python train.py --n_layer=21 --d_model=256 --n_head=8 --n_kv_head=4 --head_dim=32 --d_mlp=1024 --vocab_size=16384 --activation="geglu" --norm="rmsnorm" --norm_place="pre" --norm_eps=1e-05 --positions="rope" --rope_base=10000.0 --rope_fraction=1.0 --qk_norm=false --attn_scale=0.177 --bias="none" --tie_embeddings=true --parallel_block=false --init="uniform" --init_std_qkv=0.0363 --init_std_o=0.0056 --init_std_up=0.0363 --init_std_down=0.0028 --optimizer="adamw" --lr=0.00153 --beta1=0.9 --beta2=0.99 --weight_decay=0.0 --lr_head=0.00872 --grad_clip=0.5 --warmup_steps=557 --schedule="wsd" --decay_fraction=0.592 --decay_shape="pow" --final_lr_fraction=0.05 --batch_tokens=[32768, 65536, 131072, 262144] --seq_len=256 --doc_mask=true --train_tokens=476100000 --steps=4751 --dataset="wikipedia_en"
Each number is 50 + 12 x the weight over its row's rms, rounded and kept within 0 to 99. Layers, rows and columns count from 0. The size before them is the row's rms in percent of the matrix's.

# layer 16 attention query, 256x256, rms 0.114, rows 0-16,32-48, columns 0-63
095:49 67 41 45 66 55 48 47 46 27 61 66 39 49 54 39 46 57 70 64 51 59 45 56 31 44 45 46 66 40 51 45 59 72 25 59 45 26 30 41 51 52 54 33 40 47 35 48 59 71 52 47 39 41 50 38 59 57 45 37 67 40 46 53
085:49 52 53 35 72 67 22 43 55 54 42 57 53 55 42 75 43 51 55 66 74 58 27 67 45 55 51 41 48 64 52 54 51 53 38 42 38 48 54 74 65 54 51 70 55 57 46 61 61 63 46 40 52 49 67 48 56 71 50 39 10 54 59 29
109:32 62 47 74 53 39 51 58 69 63 71 54 62 39 48 38 54 44 60 40 46 41 51 44 36 37 45 23 50 49 27 44 24 36 41 38 66 51 40 33 62 32 62 27 36 47 47 72 27 60 60 38 39 60 53 11 45 55 50 50 36 40 58 49
098:65 45 42 47 30 43 27 41 60 58 39 47 51 38 54 48 46 63 62 42 62 58 48 62 39 64 51 40 46 57 47 45 36 59 23 36 36 50 37 43 29 28 53 50 53 52 41 52 50 73 43 26 64 49 41 37 23 56 39 59 45 47 43 35
102:65 37 52 45 51 52 42 30 65 59 55 42 52 52 46 49 48 48 44 52 51 73 40 49 75 60 56 66 52 33 39 47 59 35 51 66 41 32 44 65 69 64 31 53 71 52 46 39 68 58 52 50 45 50 39 52 57 60 50 47 48 57 62 49
103:38 32 60 54 52 53 58 44 31 54 47 41 37 46 54 68 37 49 39 54 34 45 35 57 46 48 34 72 44 46 53 55 56 57 71 65 35 28 69 82 45 55 55 61 53 35 52 26 58 36 41 50 51 42 46 41 66 31 61 44 71 46 35 47
104:29 72 49 65 52 45 47 73 53 47 39 62 43 51 54 49 48 47 54 39 44 37 45 57 44 44 50 28 53 60 41 51 42 65 50 40 57 64 39 23 27 43 60 37 36 61 60 67 38 49 56 35 54 57 63 37 37 52 57 52 42 27 31 66
085:61 55 45 51 52 62 39 56 49 44 55 63 60 37 31 48 78 57 52 41 60 49 44 56 30 47 73 23 56 66 42 36 52 54 30 36 45 59 43 22 35 56 56 36 29 44 52 70 44 48 52 45 56 60 59 46 37 57 63 33 34 27 63 51
078:26 59 52 69 38 54 43 69 45 35 44 49 49 39 66 48 36 47 55 40 34 28 60 46 72 50 29 66 42 55 66 36 35 57 52 44 62 51 62 46 45 53 52 37 69 62 61 43 46 49 40 44 40 43 58 49 62 45 51 70 52 56 31 50
097:46 71 43 71 61 54 35 65 57 40 47 74 45 25 48 70 51 70 52 50 46 41 60 56 42 52 36 25 63 65 43 33 40 59 50 30 56 68 46 29 43 52 62 36 59 69 52 58 37 50 54 34 59 50 58 27 35 53 52 50 39 39 30 55
112:64 20 50 31 42 47 68 33 52 69 56 43 49 65 46 52 51 49 55 71 50 70 46 42 57 42 59 55 37 32 53 65 53 49 48 62 40 45 53 86 65 49 55 71 49 24 45 52 49 41 58 68 53 59 36 63 41 51 42 42 62 66 66 47
084:33 44 53 59 39 51 59 57 37 51 47 56 29 44 54 42 39 40 46 51 32 14 43 32 41 58 61 64 37 50 36 53 59 59 48 63 55 68 63 48 19 36 50 53 52 49 61 52 38 34 36 34 48 44 50 48 50 46 65 62 45 41 30 63
072:33 43 50 54 40 43 46 68 31 62 68 63 40 55 54 43 48 41 49 76 47 10 59 24 37 51 38 65 40 45 43 42 48 47 48 70 61 70 65 63 28 46 43 34 50 56 49 49 43 31 53 40 38 35 62 43 43 50 61 63 61 57 31 51
110:25 71 54 74 49 58 38 69 62 47 43 66 43 46 38 53 60 55 56 52 42 35 70 50 46 66 33 33 58 56 46 47 45 49 51 46 52 65 42 19 46 54 45 27 59 74 38 46 35 63 54 46 47 38 64 29 35 45 47 53 40 39 24 55
102:52 23 38 19 42 42 62 31 58 67 41 54 44 67 46 55 41 45 48 55 58 64 40 55 60 55 54 60 33 53 49 56 48 43 52 53 46 43 53 67 63 51 58 81 46 35 50 47 46 42 59 48 55 51 38 64 38 58 43 36 62 47 80 43
076:38 57 61 71 44 39 49 58 38 52 72 51 31 57 43 28 50 48 56 48 56 25 33 40 55 44 52 72 32 47 55 32 61 64 32 58 63 68 65 58 26 48 46 45 44 51 60 43 38 47 52 42 49 32 75 48 54 56 53 66 43 64 25 42
094:52 69 59 83 52 72 35 59 41 54 61 49 70 62 42 49 68 57 43 42 58 37 49 42 35 66 55 49 68 46 27 45 57 45 36 45 55 44 59 50 59 35 29 43 37 47 61 35 36 42 67 46 30 39 71 32 51 46 47 47 31 46 25 46
086:40 53 28 56 68 67 57 66 67 43 50 59 56 72 54 66 59 43 37 47 35 51 50 49 62 38 32 30 45 28 38 60 42 56 46 39 48 56 53 56 39 38 56 35 25 33 63 70 45 54 53 43 71 59 44 49 53 54 52 67 56 65 52 49
078:32 39 48 51 38 48 48 41 64 58 50 43 58 53 61 49 45 51 54 52 42 37 68 69 52 48 25 52 61 60 44 60 44 60 66 50 24 36 57 52 68 49 56 42 65 48 42 28 64 61 50 68 31 55 45 30 61 37 59 31 29 30 51 44
090:57 58 29 57 55 68 47 45 57 41 52 66 64 38 55 61 49 48 60 40 46 57 48 47 57 31 40 36 64 37 52 54 67 52 39 35 41 53 58 53 45 36 68 28 49 44 45 67 57 55 46 42 47 57 65 39 61 57 44 56 71 37 48 60
079:55 41 39 53 43 51 51 40 60 58 34 53 58 61 34 54 52 52 57 58 52 48 68 46 57 58 48 50 69 37 34 66 71 39 47 47 24 66 60 59 40 51 52 64 42 51 43 52 66 50 30 51 50 68 32 44 65 11 57 40 35 26 42 44
098:45 41 48 51 48 50 62 55 47 62 53 43 38 28 59 68 42 47 45 63 64 46 46 40 59 64 55 67 44 48 59 17 41 49 55 58 52 56 50 62 48 53 24 56 61 47 58 22 45 56 52 53 60 40 26 65 52 63 52 48 49 53 46 45
089:28 50 56 58 63 54 59 44 17 52 55 52 56 51 33 44 64 35 35 56 41 46 16 55 38 57 66 52 55 64 52 37 45 46 62 35 58 42 55 40 51 58 52 38 45 51 49 41 49 38 54 56 68 60 59 46 42 18 71 56 56 77 60 38
118:47 67 59 66 56 64 49 50 64 33 36 53 56 54 42 40 47 58 54 34 37 42 52 59 37 34 40 35 61 39 41 79 44 47 43 39 58 42 58 34 58 50 72 47 50 46 54 66 53 39 45 52 40 57 59 36 48 37 61 58 58 53 48 65
086:58 46 28 49 54 42 44 37 75 46 41 49 59 52 50 56 69 63 53 49 65 54 51 37 38 40 51 45 41 67 46 60 74 55 41 53 34 30 40 44 75 41 59 45 62 60 39 62 64 44 41 52 37 50 53 48 41 60 35 44 56 33 43 65
092:44 67 68 70 48 63 39 61 43 35 63 39 49 59 56 43 33 44 33 37 33 35 53 59 47 57 34 53 61 30 34 45 53 49 45 37 65 53 75 35 32 41 59 55 43 50 66 55 45 41 43 52 44 70 56 52 49 44 65 65 29 59 48 46
110:51 68 41 71 65 56 41 49 67 24 53 62 45 46 41 57 50 72 54 39 34 48 58 48 37 49 25 31 62 53 43 70 54 61 37 35 51 52 61 44 52 47 75 48 56 59 63 61 49 38 30 65 46 64 55 35 61 44 52 47 53 38 42 70
116:50 31 40 35 23 28 49 52 38 70 43 53 55 63 65 48 47 44 56 51 62 53 54 39 56 57 59 60 31 62 66 27 51 44 56 61 49 54 48 55 47 51 42 55 49 35 39 48 47 48 70 45 69 38 47 70 33 48 40 41 45 57 48 34
096:56 65 71 71 40 57 49 59 38 53 63 50 49 50 57 38 44 57 33 40 32 20 35 62 57 68 43 64 57 30 35 48 49 60 37 47 54 58 73 38 23 33 45 46 26 46 55 53 38 45 53 38 43 47 65 52 60 42 68 61 35 66 43 59
093:39 60 39 66 48 50 34 62 27 52 64 58 33 53 61 35 47 46 38 40 24 23 57 44 47 64 48 60 50 34 47 30 67 48 49 35 41 64 71 49 27 30 52 61 33 30 52 66 40 26 43 39 44 41 67 44 50 46 40 60 32 59 36 49
103:59 82 57 66 66 55 34 54 76 31 52 50 42 56 57 63 45 65 60 37 31 47 57 67 41 62 26 61 48 55 32 71 49 58 62 36 39 28 57 35 52 51 65 42 46 56 51 67 50 64 32 75 31 76 62 41 55 43 51 58 55 50 55 70
153:37 19 46 22 37 34 66 49 46 72 36 59 51 53 36 51 51 32 52 63 65 64 38 42 43 40 60 50 40 59 73 39 45 36 54 69 55 55 33 62 56 60 48 59 62 46 43 39 39 58 59 35 72 36 47 63 27 57 60 40 60 51 59 42
115:56 73 46 83 50 57 42 61 41 46 69 50 43 57 46 41 60 58 42 38 36 18 44 49 43 69 39 62 47 32 51 35 64 62 32 52 50 71 75 50 31 32 44 51 31 39 59 47 43 37 52 39 46 31 65 57 74 50 44 53 40 62 32 48
100:67 63 46 67 44 34 42 46 76 53 50 62 60 54 46 63 58 54 53 25 56 54 29 58 50 45 38 67 33 59 44 53 66 47 39 43 48 35 77 42 39 44 52 72 36 50 55 61 54 46 23 38 16 41 43 46 43 40 48 62 45 56 47 59
# layer 16 attention key, 128x256, rms 0.108, rows 0-16, columns 0-63
078:60 49 55 31 44 29 54 49 41 57 62 48 51 37 42 58 31 38 49 49 59 62 39 61 38 47 54 50 71 48 56 35 57 39 33 46 31 32 58 77 64 56 43 24 62 49 36 38 58 48 55 46 45 36 51 39 44 44 51 43 45 39 60 52
079:59 59 19 67 60 58 61 42 49 57 52 43 45 37 36 52 67 50 54 51 47 28 47 48 63 33 47 70 56 11 68 56 27 53 53 43 53 44 56 45 43 44 55 53 43 41 50 29 37 55 47 39 60 69 68 48 35 47 54 57 53 53 61 44
099:50 37 36 51 58 50 55 56 65 59 53 42 50 38 39 62 66 47 52 37 52 37 57 39 55 21 31 62 54 55 57 49 44 53 44 49 39 50 53 79 55 56 67 47 56 35 49 46 52 81 62 63 46 49 42 40 58 48 47 44 45 36 54 48
076:71 50 41 55 45 63 40 48 60 60 50 56 62 42 38 37 37 57 58 49 50 32 36 43 47 30 20 42 28 38 51 53 42 23 46 31 38 44 47 41 52 58 32 53 56 57 53 42 54 74 54 57 59 55 45 40 72 37 63 39 70 58 65 55
109:40 60 48 42 48 60 53 55 30 31 41 43 51 64 72 43 49 47 37 58 48 60 42 86 53 64 47 48 40 46 61 40 47 55 62 57 80 50 34 18 41 38 46 48 37 58 46 53 42 24 43 28 49 47 67 71 38 34 66 59 45 78 42 45
078:28 50 41 62 56 58 53 51 50 60 49 44 57 52 46 62 60 38 35 55 60 43 58 54 36 38 51 59 47 74 46 44 42 54 40 29 54 45 49 55 37 35 61 53 67 42 36 48 69 52 42 30 43 47 65 57 51 57 58 36 43 49 41 63
109:66 44 62 65 45 68 62 28 68 73 54 55 44 30 35 39 46 51 68 46 55 47 56 34 52 40 56 60 48 44 41 68 50 39 40 39 30 56 65 71 58 59 54 53 54 44 37 40 64 68 61 62 47 56 36 41 57 48 33 37 35 30 71 47
088:46 59 52 29 63 55 37 50 60 25 33 56 68 55 53 33 38 45 46 43 47 61 38 80 56 65 58 34 54 35 59 51 41 49 57 55 67 44 36 35 61 58 58 42 45 48 68 34 42 45 58 44 58 53 53 49 32 46 65 64 54 81 48 44
135:60 49 62 60 38 71 62 35 64 71 39 44 46 36 46 50 58 56 64 52 51 45 58 36 46 39 53 66 48 45 27 66 55 48 46 35 43 54 62 62 59 50 62 51 66 53 29 54 55 57 46 60 35 46 47 34 57 50 34 29 40 37 67 55
070:54 60 51 39 43 79 68 22 79 45 39 55 50 48 44 45 51 53 69 50 49 62 63 54 40 37 48 52 60 33 36 83 64 40 41 29 58 54 53 69 67 66 71 43 58 49 47 48 61 55 60 51 39 65 47 29 49 53 59 49 46 43 61 64
074:37 12 41 55 58 26 34 70 34 46 58 44 37 61 50 49 40 28 49 39 51 47 33 30 53 66 49 44 58 42 67 20 53 56 66 58 48 53 42 40 31 39 34 45 44 50 51 64 50 32 50 43 71 49 62 47 68 50 61 57 45 50 49 44
132:67 48 50 54 41 56 56 34 68 72 44 45 45 35 39 49 56 49 61 63 55 47 59 47 48 31 60 48 56 37 37 72 43 46 32 43 37 55 65 69 59 57 56 49 58 51 27 46 63 61 41 56 31 48 41 40 52 56 34 34 39 31 63 55
127:50 52 52 62 41 75 54 27 62 60 39 53 40 47 52 53 49 52 74 57 48 43 60 42 42 36 46 63 45 48 24 61 54 40 40 29 50 60 60 57 46 47 66 55 58 37 20 56 66 49 45 50 30 44 52 42 50 52 38 38 43 39 68 56
075:63 99 47 43 41 77 73 42 74 66 58 45 58 49 44 58 48 54 55 64 64 59 58 71 45 29 54 59 45 59 28 61 51 56 43 36 50 42 57 69 69 63 46 62 57 52 45 39 55 71 50 51 22 38 34 35 59 53 34 34 52 40 46 59
099:27 09 50 36 67 25 38 75 19 36 50 64 53 59 57 59 51 38 32 42 38 56 40 51 56 71 36 36 57 48 71 35 49 60 71 64 46 52 38 46 44 36 37 39 44 52 63 57 43 45 50 44 74 57 65 53 48 56 59 67 55 64 53 42
142:63 65 55 52 39 70 57 36 68 69 44 43 48 42 45 45 64 67 56 58 46 43 59 54 47 39 48 63 45 48 26 70 59 51 36 34 57 56 66 60 58 49 70 55 55 43 36 50 58 66 50 54 20 45 39 49 55 54 43 38 43 52 57 61
090:59 89 52 61 46 65 72 22 76 67 48 50 44 45 37 57 52 62 56 66 49 45 64 59 42 31 49 60 55 51 45 69 54 47 31 34 50 48 57 59 62 52 64 53 48 48 42 34 71 71 40 55 40 45 42 26 53 48 50 36 44 46 51 59